config.toml
num_hidden_layers = 8
head_dim = 32
vocab_size = 8192
norm = "rmsnorm"
attn_scale = 0.4
tie_word_embeddings = "early"
final_lr_fraction = 0.05
batch_tokens = [8192, 16384]
train_tokens = 117600000
dataset = "wikipedia_en"
Each number is 128 + 24 x the weight over its row's rms, rounded and kept within 0 to 255. Layers, rows and columns count from 0. Numbers have three digits each. The size before them is the row's rms in percent of the matrix's.

# layer 5 MLP down (transposed), 512x128, rms 0.0729, rows 120-325, columns 0-31
048:078121102118108172092172092123170132128144111131140135110107155109131090142116102142109169107097
088:081154113122139119107082169120113128133147123137102103142121125111100085103117134147108108132130
091:159130117142121090111057132132118134122121124122119067110139132118141152098156141133093163122103
108:066087075110162129151134168121151157150166187125095134148157124133158134112109134146131127138146
089:108124142141160076155095096129137156136116112105124136172138120120164121126094127148128108101129
108:135122125103097138136110154095168134120136132131133148119101104125111117155130101143110119117126
114:163138109175173148116140169107142160114098169115134159096159122112168112080158134125151139135081
114:070129087134116111147159135176146103159108141109115118174117159136143127096155129139149132152115
093:123161164148153163130141124124129191109083166165146193130128150163138128176120161190146102148089
111:123165143113139125115093113111164131093103143117117128124104090123108120135131108134122112145140
094:138168155103072108117126136133179086108125142130114112122124116142154109161113096138128106111126
095:146108113122155150143096136142194102076135167118109148147129158080116146129130174127120113111150
090:171130171114149061132148142137161122117139132157126136114145150119107171129148071166154113110148
089:089107116144093112126111121114156132108100168148119107177135156097144150160169102123108143096143
079:173136157148115104147158171145166124171110150151148095159136121110160107124135131133120087123143
095:140096137121110123144129117137150107095131114118145100105146137115133109113113100113122098124152
095:157150132125113129140147188172149109119115105127130126135164100176199083155133108109127134131150
102:102130144147123124074104114099112123104159092123125147142134127175158135128083149105126094118156
105:161129113091159179172128114134109100143143127095139142133109126102167159129154195119134145139150
105:153188154116109140132148097134136101122146098131117091159109131105109118123123116140107140114121
101:153128094129104170137114138156110100146138111114123114102157126092158129077108116089139136140157
106:121114113176152173137111105105129077106146106126101148096100165111109107124135103090151134122122
117:112128153150122078088173115146104108091135094127158170112134150155132124118138185125127134154154
094:123135128159175138130122154156148146122159107121149107086160169109123124088148133141095163151166
104:109141109131099109143145121108141171171116151123125075107112125169148122101118120139141144116140
112:097133139104171163087077080144130118089101110118132142120154120137123118100117171133140105150151
101:118125079117130132108073138126116131105120117137109146161173134101137142123171170137102161200164
086:075122145157133125158115126131145128134154134090118116125117131107119136107122138138142162080096
105:078104127103129142159138145155113130123114186128140144144099111084122144076143156110116089133122
096:120121141132154104136126160166095197128155141121081125136105134112137177112127137138117175171157
095:145147111128142146077165167100168066129154116136182155094140114100130117079158135143172098159155
101:135147146177132164126072126137174104059135118103127158111113116155124121163103121105109137087147
088:158146146135139126180147115093175126125165110105132108137114089132102155121129146116129114151078
131:068153103092112096122127167175140090150105130126092123127160111160135115144123124126125105122130
080:134143117121082159115115135104156133106120149156125109133096109138157112147111102072128131153100
092:130121078146116102167113134116110098125113087086134096147086142127142137116134136162101174117109
078:097147114144096139136154160104137095096124121152096092147088146134133076148138161127133121085193
100:116149121131143100112108125171136159129134121125126137146144127097128127121087140126118159091151
111:140167091166135115141104138165135142130139101157144155154116123114155139147148119157113137114158
099:115116090155123114078111165089123120113174068135124137128132139177093113149150138128093140119097
094:119144096152120094122125138124128127098165162114078176112155152126142162149139124167115123134134
108:105115121143147132170138124153111131161140146107141154155122094112123148161100129185090103148080
111:103094122091094136141158153124116115160127129109116133126123130128108128095166093107098174189139
103:106127116095065143126138122135095105131072153151135073139119117140146092176152145156103135097123
092:126130155133090137114164159131152129146089115108138133138107092154130147176102106139136107144129
104:118117096151153153095140181097142131175146147141145179145147114156140134115161133158137133136099
111:110144131101131170132116173136151123067124138124110107132141105114096107090133145145122127131092
102:136116096122171140132121129136161121156133152104144138088131133084127108118137128109137099149142
114:128144137107107153159154174106163125113118133168124109116131127082135145141116117112157141141131
099:123132146160079092104130167115116122142084174130120106154096148163170131140129087144157138145084
089:169152129141078191112145099093132086085109128135133101135141131140132100158103137124115151119089
094:127115121165199151142100157176105135146151116113136177119141125115100159131112121125155131095134
080:081130115101151130168129130117076123139153123106113144090132123109094128123147135154120150132135
102:157125114128152111153095160153141149084098170118106169136080120099158129173133110109133103105199
107:111124105102164134112070123141137140116132146154123095118115104130125173090133167115123125096085
093:150144152144130114074121113080177103149139097122109088146114122139123171094127177091143158145083
094:142170141116132152095100129135140096100119129082119118132111143138102134137124127077136107148108
104:142124122145152100130112150137138129109136127200150150053153155186133117145119140102141111109132
101:121103123168170166177114142122166164160122111096115140124141118139135158153165119098092148127107
086:101140129117142057136146137182143141149122139123157190123109159153150125123110113156145097127134
126:138128089183138169135141108115151128139123120096141121130143104151125110139139139145116155164138
092:121156137125129119112108106088148100144149068140150132141147142133116115116115127111127131161111
095:105159106125137133127136128171103085147159104114115188092117141103111084112136144093154095115150
087:142109138141134110088162125134099103108114174103119109119112136096125167125105144157139118139170
101:149108162127157141188091099100093133161147139108136127159111093179146128148140096097136136124106
080:141156123123122103132136172149118093153167121137105098109120139124150145087094104118141114158142
086:137140123107137106135110152158121125088125141116121171122144123124157093137131104120109157138160
083:123140118120094094139113105136103125107142135125123124165114094108090107098138159124135147102106
109:104122137160135121125132136139135129119136159144122139118097150114117099126091126179137109074105
099:159115093131159121126144116109181099087106113133102077074122119139127153135129114100121117129114
088:152106168116124120127146084141152140140143114125152190092116126144121126107136107130136153122112
100:119145124157119146132099122118130086096100128149109165137096126112113139124096105162131118138148
102:119126138118102098140116124173121134151145089103128125127136142126150116126107093137127128099129
111:164122082129116142123138140118096149172140165097132116111129119151194126110126139112126144141119
077:095129110163101118147185124092156133134137126136132122140086126109116107112153125123140116150150
106:123091142135159123157181141143139113131142143129125108084153137137119120092126093122090134143112
101:129160153125142169133164145120101102149097107128126093081118132141099105164119076104156161118150
112:152107162110118121165124142162130114144075122115140157145171127123067114079098145086141092101112
093:137106129138155159152116073164112141146103122140121120117127123115147130142117115164132122127106
106:134132107118133153101132100176112086109129152116114117082167112115113091082132124165113150143167
107:161117125119205102133126126165114146124161111169170159163167138131154163149184155125090136131135
105:101159150133137122140125170114154103143137165133139134144151143094134127104111126107152133088119
105:149157145136141141130134085138113130145159142134118143098109133116167129142117100111182117086118
095:139125116156110159155126179095115115148110138126135106123113074158133112128137142119061140141087
108:146137100139113103145105112121163109134126126137104143121137155153136157131130101121096145113110
100:145130098137145126154154116126118126129093128172156140140095133165105123102150175158097096140151
090:149138118168066156124121120145132107110144139144147107131086097103122116148134086092143150098128
100:143130142106100128113165081135126131080132119105108133092118148110139117109130132079113137160103
093:105114127138093085154122133147107144133142153100145119140133095132125153140146130173104167115101
110:157145123128146138133120140146094177097131120161160153152103121144091142139117186119090118148144
107:094100127138189113110160127182112153164061125144116128140089141107122110120110122119109111130111
087:096123119103137115101129121115125195135160113109104140114107132124140120140077086158097173077156
128:138113116142174106125107152119151120101103126131123099123155169128150144126123120112086161150162
089:109098120145091143162157088120130126100143163093118105144077129113139112114137122081123123115132
119:163140130160128089120153153120156117147115169100142121170087148135149121136107106145100110103102
111:101122125121093106118081154099124101184111119178132094088117122145124118152127097075106124130172
092:164134147120130149142092140180145092110096118141122110121108145155136134133076191165152132124152
108:166111090117098126083126146128087080123130123176103086139085134136127096106135146060130133140109
101:085102144123129114116117129156115152159147166088130158111158158086081108121092113086150145156174
093:119098103173154134101148157108153119129119073080081124148154115179107116155081138147129132105095
098:178136102090129164105132158143151146131081125084165149132114147101158102168131142103170110098130
101:167176163136094137103137135127153096131122110131121138098113121153129132083127109147162173113148
095:177135157111106063144124104157112152085103104141140114126102118102174179112113109111159125119139
095:108121127153096142119137095123175108114127137128115103101146135130188120134133106128114109173101
093:121129133119091143116113091151104123108127162102167136130137133162120117107132126117127154139100
099:162082161078103107094150121164159131110151124128137128091158117157143061092157126140104129117105
095:157130115164089127147170099139130115088079126126157111137149120120157125148137138159104189137149
086:127147171140145120138076113151108129108123125148118167126137157129168112126112137102152146119151
105:126120084156126122145141120129153156092161100123136097115144155168113123162131171125166122143144
105:115167139098148144155114102125141169116119135094109099101133151090122144113111138107169141109105
120:114103156149160153088132119086135101175083161123133153126113125108129145137167130156140127123126
112:123111117129169152139121086103143082160103115104148163112124112115121128119152112104133126141132
091:141117149174145129116173106090129142144148098119107161159178142141113156089122160166089110148064
111:130122122125135123124144117106101158107144091153147122113088135129111114108129116153163134137109
099:098124114109087144127109100116125123139159149137106163142144108144138114151146133098115122149148
092:161115126119153104164114138150116134099110138134078112108148136118154108156133097140126121098123
095:133146145122125146189080086169109119132137141126110108145089121102165126095116115194122157113168
096:115139119127128168118114081127111129190124159146153127082135139122148154123124126133185158089074
087:091106117152112130115097133155166100105130130095152145171112129108136115165128167146152114127137
107:116137134129116116097127132124110133178129103103168149084140152146158080169129106084152122128187
115:154125130149100114138115118103147088129177112136107121107093113143159116104122134079080137125108
109:078105125164139157112148130144136130161122124115139122099089130167111107096118159136128128185116
103:136125102100128125114095144123153127147121118144116119159096118088165148135128154075109135127152
097:174157132150139195162063145103124151104087134158141141134104146144092127148150162141156150154124
109:111114143140109104161166089119154150095128131148097114146113125140127198125090134149124137108100
120:159128108127131168120110130146095126161095102128143153109160098119097116107149112125141151105110
102:137167146096096130120117112132132126139117092114071142144140158169113164156127119124130105136117
108:111116102179105169110155122119146110121168124141112139150115136165126169156092118131130099110112
105:098121143113154103120144109134143146143126107127093187085112137134107158106141157143095137154125
101:135124127126121147132103099107150136129134132143131115067122144148163083109096129144132114112125
104:136144122122103110109102125144117122086137086132119107067104106157118124157141177133140142102168
102:132157153088106151089111109118108083121101143124095126085079147172164114155172135135074147124119
096:150117110146120122107103093123107112107137101130092153099075151150138112149093095128128182146159
124:123125151129144179156117144101123117144146120159098181115082086113126130109132155143123196116189
114:115125136136151174091130094106147099108087150131076187129115112135146154124162111134127121139090
105:108134083148128104140116125130139151113184148157151130110121127144133111147144147166108084123111
103:149103178099128142138164066114145085124106150140146108133110106095167152125115137173125134086198
104:116171130095158105153135137116136094138173106102135149187134097092120135128138153130151127131112
088:115130132112129135135131151140143141158144124092146110129126122101138129187135099119158159125099
090:093152112136111107129112122176133104144127113120127130163187147120095145139136112132090107147128
082:086110101140119129122145123135132109150134175112107133144144144114120137127158162132160105119165
109:074121131127127125163083122169129137168132172104099127098106109115106080148115132157109149144163
106:139130115147196120131090134096114175108152115151093125099130125105130166157131154123119100161088
094:142128162181164102100145156131132128115145152127141101124125121099094153090162156104111121157148
105:067082094130126120114156124144154110116143113169102122105173117162122156144129150145129150103105
101:121109128109112135123126131104126122101148116146169126130086117117143124138158123146155093096148
093:101101121088110121134130113141145124154119139142098111085097139112162137143161077144110117108136
098:149113098120117159155103123120114119141134119148156200147138138102130083123097121108156142123125
099:110163156170108102144143102120110159133105132138163127144114117100135152103112116099092136140153
084:150133096122161148123131134147124121099112149124140134158149175077142123114118130145110151149138
117:140133153137135135135092119122159138098152157139161121140132118134141123159122128151122088117127
092:119164128104140107096163131156117137090145140113133101135108101112138119130085113138108121120134
099:149108139124109178132092149144143152116118169145093152133100138096120113138093148119110141170130
114:085152125125126174125113080151120092106098127089144148127114082128127122123116095135120153114128
108:109137067085099120095145111139154107142144133130102132118083113096174120138150146102126133168126
078:113122128122135171161056118152148093127131104134110156124145109074107141137132140082080118136113
098:088102165111131156115060086118178121103099141121151169119118145108110117120112140110154139096112
090:110099137112128107130160137084156140124129142144128127115145150128121130114192125161138115089111
098:091130139129107151111128151106108092091128137156126167086122101092085100158122083156122158098165
099:134108123119099115119092140169122108118105113155128124136112105131142131144130144186141113105128
089:125097110101179117101106146170150125076113121171163166112167168148113065117133177109096105120144
094:126136132094162122082172061140120147100125115085141171146145137141151103119101098124145125118147
100:166179138130111110121126180142122116124121099144153150143142125112165130127118142078105140145126
114:096123105167110099117112136116126125149106103145135106131129167146138147156133081139117125146101
099:170157100156068163126111164097225115153106099115163127139111103134114100139137149132125120131101
096:123132104116110149117184101120145112147115101124120114122162103113091100141159116119138109160152
112:124147093119117168153112129117106132192146116118111130158125168155116147131125137122161123159135
113:117145136126120142103114136128134101107122111105130151099111112156115095106111169183132103128158
094:179125090160126138131158175166078166105117135156094135116117084099114109140104132094141155154150
107:168143135148097143113129094152118150154113121118131132112099127173154127144129115166142142135161
070:190124096112121084085157117166147125134133130145140110123168100142149109102154103141092128133130
094:122126149149188140140142132123164117103124135122129134097119121127132148106107146132158153183134
096:142105122097142070108110142122164116122151145183121150180146131113139133116161127151122122145149
091:124166129131098163158075066127103106166151138097117120104131154140097125088132109151139158127111
107:108087102127108127134113113136104080132129136174115151112139162096183081093112111131120108122107
096:134137123166154143165068082091139134090140097137088133125123107149100148098153156114107176114150
088:146095093110117075100108137131098105130136119159152101095117124132117113123116158127137178086114
107:095109119171134115169136139117123124129158118141144125100140124150135156124114121124077121088155
103:137162104124126152116118162162161149145108156133110104140146087097123092159108140129138146114125
099:111110155151163118086106131127119151125138149104124137111159138175131091087129124161112115141092
100:102119103132133163132097080119117166131152144089155129130136141105112137121160172119088159102147
092:176136139128105163124102152125148135096125144097154111148159120098109110145115122117130109088125
087:099161130122108176138122121108118126147108133142145180111118111121140098148132146111148125105177
107:106085137138157158090099096082122106124147130140092118126151122146094088157117151084129107134159
100:114152123141098146146120165106157103102106155156070144156090168129107166148142187151101130152129
086:048135092153144131130107160142126133113100134129118145144168143095153180141141155150088081136199
100:119128107117152114135084114136166156114118141106106120148148120083134168101125143139145090087125
116:120163118152110139129125108121114104147135120110119119118097123101107175121142165110121123117132
098:123151163120146149173110174141126163147136156192154118156144120086145150166111135159160091128174
096:107114120105125126127146121124145113125104087113174099120114127172072099144158122099126140146142
106:116105137104078092106077143132111144150103109152123123092146156153138105120136142088141140119127
106:173132113130100153140163143082157139179125104115110095064109139171140093167120096090141112125127
087:079122084117103103127104126136101135106105105149126134101159169108156140162121122098155156135152
099:133207112137110157140139147109154107127150092150147154131083143163118134135118147135127136120170
094:086102173116157101144131136117150166108148143110110171101118135134115130174132128126092089126110
117:133112108143133159140083129137118150118087157145118142102118124134120131119147150080128115094116
103:058099159113126154109127134101120110129149156094147152138120115128150144093090091136160137152133
100:136121105124133090100156159144099106139148138126109092125188112117153130144142086153144151105133
131:112102107110112139123125120125119158123134123100125150126073144182128159133145138170115138117159
090:119126104130110152107180175127124154136118142154126164156087107126143071153089174152143109118178
099:137137124130143102107173109139147117154119104126134129135110068107149136126126134117118125151119
131:094128148084135108122102148149125142133090113115099167173121147131138165109114134109104096168125
088:135128138129090100097106069129133068122120164152076135126124087141140134158179097096146153135148
114:130121082129097101109138172130170089127154105166157111115111135161174123132115082153114117152108
098:098140118095117134095143103165140153079159177117111154154135149116143115136143158137143076136118
089:134142118146092094092177141117095129115133091136110114112130146117123090147101119158101141135139
# layer 5 MLP up, 512x128, rms 0.293, rows 121-325, columns 0-31
096:164109156119140158121117110110100107138141103130131169135127123111139141182112137120108141153094
091:165133114145089093130125099131119112147142159143106174095139106135158136121136145117104139155136
105:126110139120081120166120188080135117099132128116112119106144135150124150089158115120131068135131
091:148101139154139095148150118109154118111156102127134114109132142110128120127116117151133185124123
130:182125195121133117158135152088152116166129148149119106159141110123137090117157115143135173115181
093:140078131145136093124136153119114125120109115117136099096163099101118122102178144125112133105124
119:121128125093126104110115155104111125216109129139108158165127093123150103091144117150123094123134
098:092097139158142137106123139115089118121119131103152141148120120153133113149162133120119123131127
109:139063116143098127118079101158141121100112112102096088128136132152137112149145115166128127126125
128:165119142136099120162120135135156116142117119098130145139183093109121178107114097076130148179126
091:105087092148094093147112121141184105102109141145091148117105120158115140149171107127118140133146
085:139142131100103107171121100121090078156102156126122100132106108095106131150095127121163129167145
089:180078126125120132130138171151154156144123093166163131160130123111080119153130116146079139133125
071:136162110108120092156129125150102175120151119134127133102140135136123088093163137172147124164106
102:167091138091140095144145123081101161122184153155099131146128102155107157120153114102131093145152
093:087130087126067111112111124143117144116132122165108165127117100114114125116137114149109088123144
098:116119155138143095126097141133101131113144136084114105140078130115160131182126097133087160145127
095:141109135127110115135111133124110135181100176145144112156111116169129118160148119143165104126184
108:146149172138132117137130132152099150163125112156142124154107125119121061141149126089118147107130
097:130098122117169139102092112085148154136133176153100145107178132123152135153154119131143139103146
119:146118152103142115151116108123093084106177102128101087131131115130112132087150115128130109101132
105:122120144093169099149118131121146110133171116132066104142160160152104109129120116141094088132097
108:201157111140140139117095131145100116136170154132128132143167112101149101139117123145130171133103
104:150128130156142120142130176134160099140098117156177100112121078120126150130154137113161119154109
113:113079100111155119173105134148136156086099139128114133144138083069129100129129119095137132132132
120:134132109157132126127118144148093140087122165136122113118077083141122165182116116120123125133118
088:109139145134141140146141113139162134116189133099122131114126083132122160150124121099119140113144
109:127124093149141138111123113116108154078115116124166117128129082098095122140154136135134148089125
089:140130130104154134144140150138181113124126100151174103095134098184144153115155135117124146108127
098:137122127109096114128124169142147142111129149151119134123124117126107147168108124135094136101157
117:117122124124122138158192123129118155164149122153123106078104130110138111127145132100099126157140
086:116138161145109128139136139160118141152100142135114127137082121090141114132135124163120146144098
093:135151092132161103125156078130153136117098159111067084141165127128133122114136119131109120085159
086:102131129108139138144180145125130097177146146131110127156124080150094132135135140122115094149116
101:115104077098124129159158196131116136120106144139140141093101157177150147117166115144174117108130
083:111170112098153159122150111107177123090144103164105117110139185140140138119134117173139164152124
102:116127151103098115115155145170140113149123110148139122162111107138135138147148171142101118126137
113:106109113120146108101120137156149144094171122173173124135102177136145122108150130156162118109107
101:095095112082127120117123193078086138117128177156167114098143129109100109140140142127111146177126
100:132168119119139129174138142076092104152120168175134097098136115130127144117125127135124094143125
101:164107131093121102125123115146101143118096088128180095111123097071141118085100117144173142112154
104:142122104125143121124171132094155153135089161120126108157127121159138118091149141160111111126074
124:136123143111097100122148138144122198136142135160148149156163101096111162136143112126141177152123
096:130164135142148097109149103163115087136139087100101113113115134095127150096141113130161111147151
105:155123131132124136124085105113149136112094132143137127163155127158140101143129108156153088123120
103:147152134090093101157170157104133145126155159120066160122113104149169130114114127130188147110148
106:137082097144124141133123113201152113100135144126142113126141115133139075156116132116096125123120
118:121161180097128129145139127138119136169138182101097084140105120132171115151129105138120165127104
099:126158163122087088146188123173091154120147139110083116104183126129118138119140125137132147113103
095:160086167138118105135114122103109150121140100094109099114175127114179105156130099083097168111144
081:095099088153152098160096094134134187176141121110107150104138128114107150120139117096142135146092
085:151123112139133143150143149139135135113139143179109131164145098110153109134121109145198103148099
096:120120156095137111146159141112140164158121115132153118129142129114133153117106112113187109162128
107:171090125114156111120113114102131144166133111147083099158152086112180126141120131102105117071108
101:135149110106173140106145108155112098125131126138150067106146103145152129086130139107156178118125
092:125141176097133102149095179132126152156107134170094092156160133146138112125125130149156139121124
117:153119136103159135137127118146113123162145113114142108085131122100147126151132116127158105161110
095:163086113126186122143149136133170158141109158125127133209162087115131128112126083084158162125101
086:124112093123157136176115160153131118138130154131128133166102110134146163125112129118141166158141
104:112127129084123156125127124153138089115154111130108101183125161155143142084174097127153161117128
093:107130151103124130151149079120152152149119145118110116107112091118106116102149152099146135154105
094:116152146105149107128137126138090095146185121122109127141123131086174134106117156165147123082094
095:163140095105130117091136155132135101131126138113108117144140114089091149125136132145151159078107
106:154125169142089135115156130156115085140115152146152139167136157150118154159140092144137147091122
081:132145116091151108137164125105146108099143127112118111131180152128176122062119118116125113097087
089:097110140137108099124109104115164159109114115141171109085134143149135124131189154132135147161097
088:109127118123130101152160155134132119120138137138115127159143105165127096121139106125123069142179
100:102169120120106114092141140137102171138100131132156050125117127117152121208143134143094116093127
110:116156079106173092141100142108139140089153099127085108130122118081169098163135136130157156090168
088:095109165168117136172148143141091149153121126156166110123127128106104121102123132110143127101130
104:122158088118115160152089088115133153111132119165135101081137125136198090130134113173086140099136
101:097109191122131133116131135151109156150130134152115144142094109151100144088112111122131144103113
103:165134130121101151110105134145167146120144127159152120106123110160120122146113127111140111089145
082:112151152127115126149111112100162116118136125179175135118144119111158104187092108135097094148119
103:159097146139133123122129109162179153153106095165158146139131134106136140106099103147124130090153
097:101141149121145109121133158160121107158138085176149140096092104163135119097145098145109137137116
109:150165165064133114127106133111192162150129092143175158119117126188136132122127134087105126137093
085:141108148129123124121088142151108127150106098135071082126127130154146117120135123110120137151124
099:096137139146075104179136152102157157102176147113126127121121130148099138134148120159074136097086
099:086125156100127142142108157182123169120140130122104122149154140137096106174102118150116108102146
091:142103107129111125108149146148147141117109099160100129123166120111131099135144097098155108067133
119:120136149104138146117114151143162157140084159145158140138096112129123114171162088115150131100129
090:151092123124086130090127109113135139167176138112083104097127151106134156136103139125147147134111
102:105140128124112121151138129139091142113138171151141117154092085150099131135160153089151146092156
112:128109087110091109112182135096108185138110110146134129149123154136115138122169121136139151138150
098:145152111136110095148135142154112138166143156121158109127114108117150126147085077139115141113148
101:146116148090125145141102093139097113106113182127110093115111123145165140117158109146160129153116
092:164131136149126120126136121126134147141155118085143137142123132073156104099138100125115140139111
121:128088100163085119133099138127141122145152121125092103099122143116119137132155123101087113141152
105:109132117152129101138167108158099101184141133151132127154122115119153130105120109141092096183134
091:111118124098115132119131140127123112174151127133099137070110172111165141136141110125109118168149
101:131093150089118091168125144161137137108109081141114122135185108170103133127145122109136117099126
113:114085126123112129145058129106166137085143094130152144097127113127147136156110105145139099153113
086:129128094099126148146149141125145118127118109148160156107096140122110172101147142152152168141141
105:156138132127115094143141104174095142154114119117157090112156096158125170149152148087105108112126
090:115096117146150104163115138133157139138122181172111116171121135174113089110155132148112125129162
113:078122124145121103170133105125145119126133168118094126096145150134177106100127106116102090093141
107:101127132105146125137109094132091100119062137133075128134107101150130093125135142132120133118121
088:143104106114139123104174124139106136145169144122070114140133113123130138171112112132139155134125
099:130082129155125116168143188105145172144122112158132125128139148161126095097156149107140104185156
106:145162118165124125129133088173094147146147157154149090122106131099124138145145123152103136123129
091:125115138132130136115128094107148134151099112142103122137099107133122106127140096121106169111062
111:136087143129111110124139106113113147143157129153128103167103132121160065127148118123078115114126
092:134140107138125090146155159181120148145134143086121067109124104107105133112122140123116134121175
100:109162158135137086153097139152123148124126117086120113141114130125143097136124118141132168124075
117:098149127129144130155138118123090142083131169116120136091161156156157124098131088147118161121104
101:098102105137119057162180178122110128126106134141130142128163150119129165120140113115137106138108
114:117100116144126138133111129161141136130136129130167115101084099126069093132119156102111113109129
101:105164145118122100153151135109111127168152131165119114107096107122132157154180106143190137136181
086:109121154101163134127126143108133153113129080106135097124169078122112110144166150120105173109107
110:133131094136119132138161101133099103111123163085145146177137109133091118151124104093176115129165
091:101126134135093111145129118088066109180156114108100120101124156146107134098099131120116108148115
114:098117133132079140120122126128119144108150135162142106114090123113161100140160127086143132180064
105:150189140172148119130121136109123145104111108117165098169130112111099104111146117127113174138148
090:123098131090168134139142150124129142161150123146143075136139135090153154158176083126138147145125
096:108142142108114107139131127144053102119148145141133123127149127098157164142148134110113128164132
093:125110132103141102108139128136141191096147122139105098097145089125138138096154101097102093148153
102:097146138122102145142094111174098105121167172080122120103129133116102145159161140144103126158110
106:111108093118097120126090093086107175130110102122128109128185108112112105087143102132097141130108
111:091109134144132106112126124118138106152150133148119123147094133151173144076108156107111126142109
112:133110147133132102134091132150103122143159134162144120123155119087111112117118108171185161140152
106:170098134125086124099145118148111110151143129127140136097103100152135115110110083087151135096154
100:123121124112133134171121143113180101159115102082152135095101103157164122130188102076135151134124
101:141120131137121107108109173099097127155086068154096102127100121090103130159095065135124138114142
111:139100070141160123139138089112104106135114162127135090111154160144109125098164149118089159136138
098:148137152130149096130091110134121128106135127111155084091151115129154091131132093099082117126117
102:155099139122167136154102122131124190107173129141104112123129133137164114130111110128156112125169
106:126156178119116094118128100129118139123105116122142100118095128133147138117099111097089137115138
093:101068152118122116138130083135150085084143099163082109142146145140111116088103130140146151153094
102:127138164138121067095136095116146138161154088143114131162083116127125120152129132093136143174152
101:132123116129179079152094131084153117107139161122136151155136126161122117131122116094161111085125
097:150120104102133152115132126101111103144144150126115095164159107129105149122137138140144133133097
114:116162157114125134110088186145134123121093142128138095138124075104127115160097106125122136082170
094:099111115106170134141142123111138177166120140173179103096131126150133149122162125137123150086088
108:125118144168149110127167146110172170117128097138151073157114143152138087140149086126131086126115
108:127152182089154122146158120094153134147085107124151126140107131122113123101139120099083085120140
091:134137108118110137136159127152169112112135134117106138126151166131109165151124111095140133118114
078:138115151111145108137161158151089120138187107141129132110139142133166106082127118148147122183151
086:138180120158118121121097137171148107143159084128111106140128134149090133113115098109078168145137
078:122154155113158081146125154145162112127172129141126106149127110103115120087143136072177111114112
112:108149116108147112103136146122127134138140125131127070167120094139143116153101137106156075125150
106:113170158151167141111094145110104070133133148174142085124148154143134160116132104132123114136133
097:112163120166113086141088124163148138141101084092151144088096128102177167125145084166116151120146
110:098104119112099107127198140143131168123095107136119166100186112106106130133127127085134126140179
102:123086124103105145171091126114141108155140132155110089127142143106155100134091128114118149120094
100:132104136155130149150111134112148135114148125177097137106127117122171139157159068083129112129101
101:164124141108075109143148134138136097111134092139148117124111096130140085146123118109108155153119
093:169154103108148123101160101121099151143096115131153078077117146133142198125159143141132102155155
077:120125140163104146113154148126092149122103139093147128102120096104148102118150151109130128120180
105:112119119114105141147146190134127128139134143133120086155119155118082080082137114152128154106100
093:061180121127119133115153129143126170124119094119131113138143130145140165113151145165127101174136
103:156168179128111145159131157131140105143120149134121129160123116153155131152132155119148107164135
129:125137129105104130116142111137123168137111135125131175099125108146127163152118156154100112075083
131:109127134071135127106053111130109164112115136127107127141094095126118155137124115118113110114114
081:118112155132116151143105148114129081144152152165139130113113121151122102135192098085112123145127
101:179146160141128128158143134091126127098126134110118141123125141120138158136078170120107156146143
079:063137140141117120169134122158081114129156137146132103168128126156137116143099093121115124122137
095:150139136124107124122110171158137098158152130124099139103132136090095136144131151134132146193116
097:112161084113161113136120131105119152135162152123072113134157129114136111092148123169124125103107
101:114146128123157074168122158116077139117097132150129125139102115141107128124110145091100077155132
110:144116134089128138157123093102123133102167152116166157119132133138102085150117109148172135128113
105:135147107099111138089133144162160110151132142149159102120124132077121160144142150103129120143119
107:109160137094078109096155164174128134134134169160099098107132121114116112164139093126134119103140
108:189143144090178128125112154141141129095118108115131109157132106182118115120150145124140152102114
113:158106085135104116141166154106116142136127094112128148120142129156100147126133150127135116130091
090:157134145074154099171128088140114144148131136143147095114121136098122136136093168143188122153077
128:159135102122130115154142112172100096116139138131148102112147130126138147125128128128111144161121
092:154099088092119138173158119132122116123149121141119122106151087118121143164145122132110185113072
118:136148106132162113133114146157140111125105100145121084099145149112119150148106092102107122079122
068:130111155092182143146109082127118137106133078143114134144116090139113136126114126113130170095096
086:149167115156133085113097137121129085152122114143077121153110154119132114112182107088115127082100
083:143126152104111135170202142073111123135113157098098128102122123137054141110111105161129124118134
095:133116109140123083112091170136143178145146143152174117162094136101116122103189130097098114128129
103:179146146098129138127123125116110137172143132129099153153126113193141097103117093134142093137103
097:112140143096124110118094099139112088121120120130136137140083146157129152166122131169125123093134
088:126131116109127119176114152141138167091114138139114130132127120099079136130149144144149141125106
120:138127190126088120154156197109117147108174167137124078127126129145098106141150099125111120145186
094:134092105115139145110080144095145144151102110148095113129178105135132094127123107125121159139127
088:100113117092109116112057139118140119159097118144148089111143146108132087125153118138126134118098
105:134110167122133100121118129132130141133121081139109099130131164147107109126127152088107105118154
098:106140130107160128138125154099135127120077137126125124108153121137098102152125107096123140147173
091:105139124115097132156099119119094121116115102108149174085149107126079135135102138098131187122136
102:127096118136109136126146148168158126156085102136148125102105110114124161157144115125192147131057
100:110138126152182094103119125162152124130164163110171080106123125143119155118167134137105127105147
082:151124095128147130178105164095146157115128165110108136139201110117158118143117126098125128163149
093:096207118074111113126152122121108146111153139159133144202132101103149119129141121150163119130148
098:088094161117138104129156114129149078197138105137161117135117118124123092088149078127134126129120
090:126094120155057140116128133127093163150139112133094125112121151167113157101145112133143075135141
084:122106149113122149135108094192132160134139138137144094141120125113109121106093112109098154140145
122:083096126140119122115099143126094101182157072146091115153101099131160101151126109112140132120086
128:133123198153076102144080112123153139137148135120121109132148106117148101147135104073119156125127
093:148112123140079117129140114138120130152173120131099114098128105147124097121150105059152128119137
098:138081130115101114136123149127101161144112105097153128117163144113131117155157115143117109138181
093:089146126107173145157141124100133134115148125143151133128160122149150104107106123088143154159117
103:141102135105117127159118124118060112138146080142116121099139074110117115109176106082091147118163
110:081209156126107124116147156115108139151131189123109121129100127131156158143141127123126135096127
102:133140155104116114120133150136099144143119150177067127093166101114110079104146101137121149121172
117:113141149080111103106090150167135109180120086122148129134156112148110133119104109135175130154128
096:126093147185153134109138154125144145163158143131157143111139101141124107149121162172110121113151
100:131167101127146092151133165113148097107128184128123127135133112107098146130112133162119130094103
121:109130146131124105084118180120142111140129083151139104097131130117148141141130069124130122164142
099:144148128146147105139131126125138144131164125108122129127125116145147138107141131127102156099175
128:153144141111101098118183118165191160116113146093116123170151087128151078126126103110109149080165
103:113166150131137130142143157106129168094120121116139123106108117103176169125172135123171155099140
099:123138101140102127099131131113105165123075123173149123089134086132081120112106088094137153121117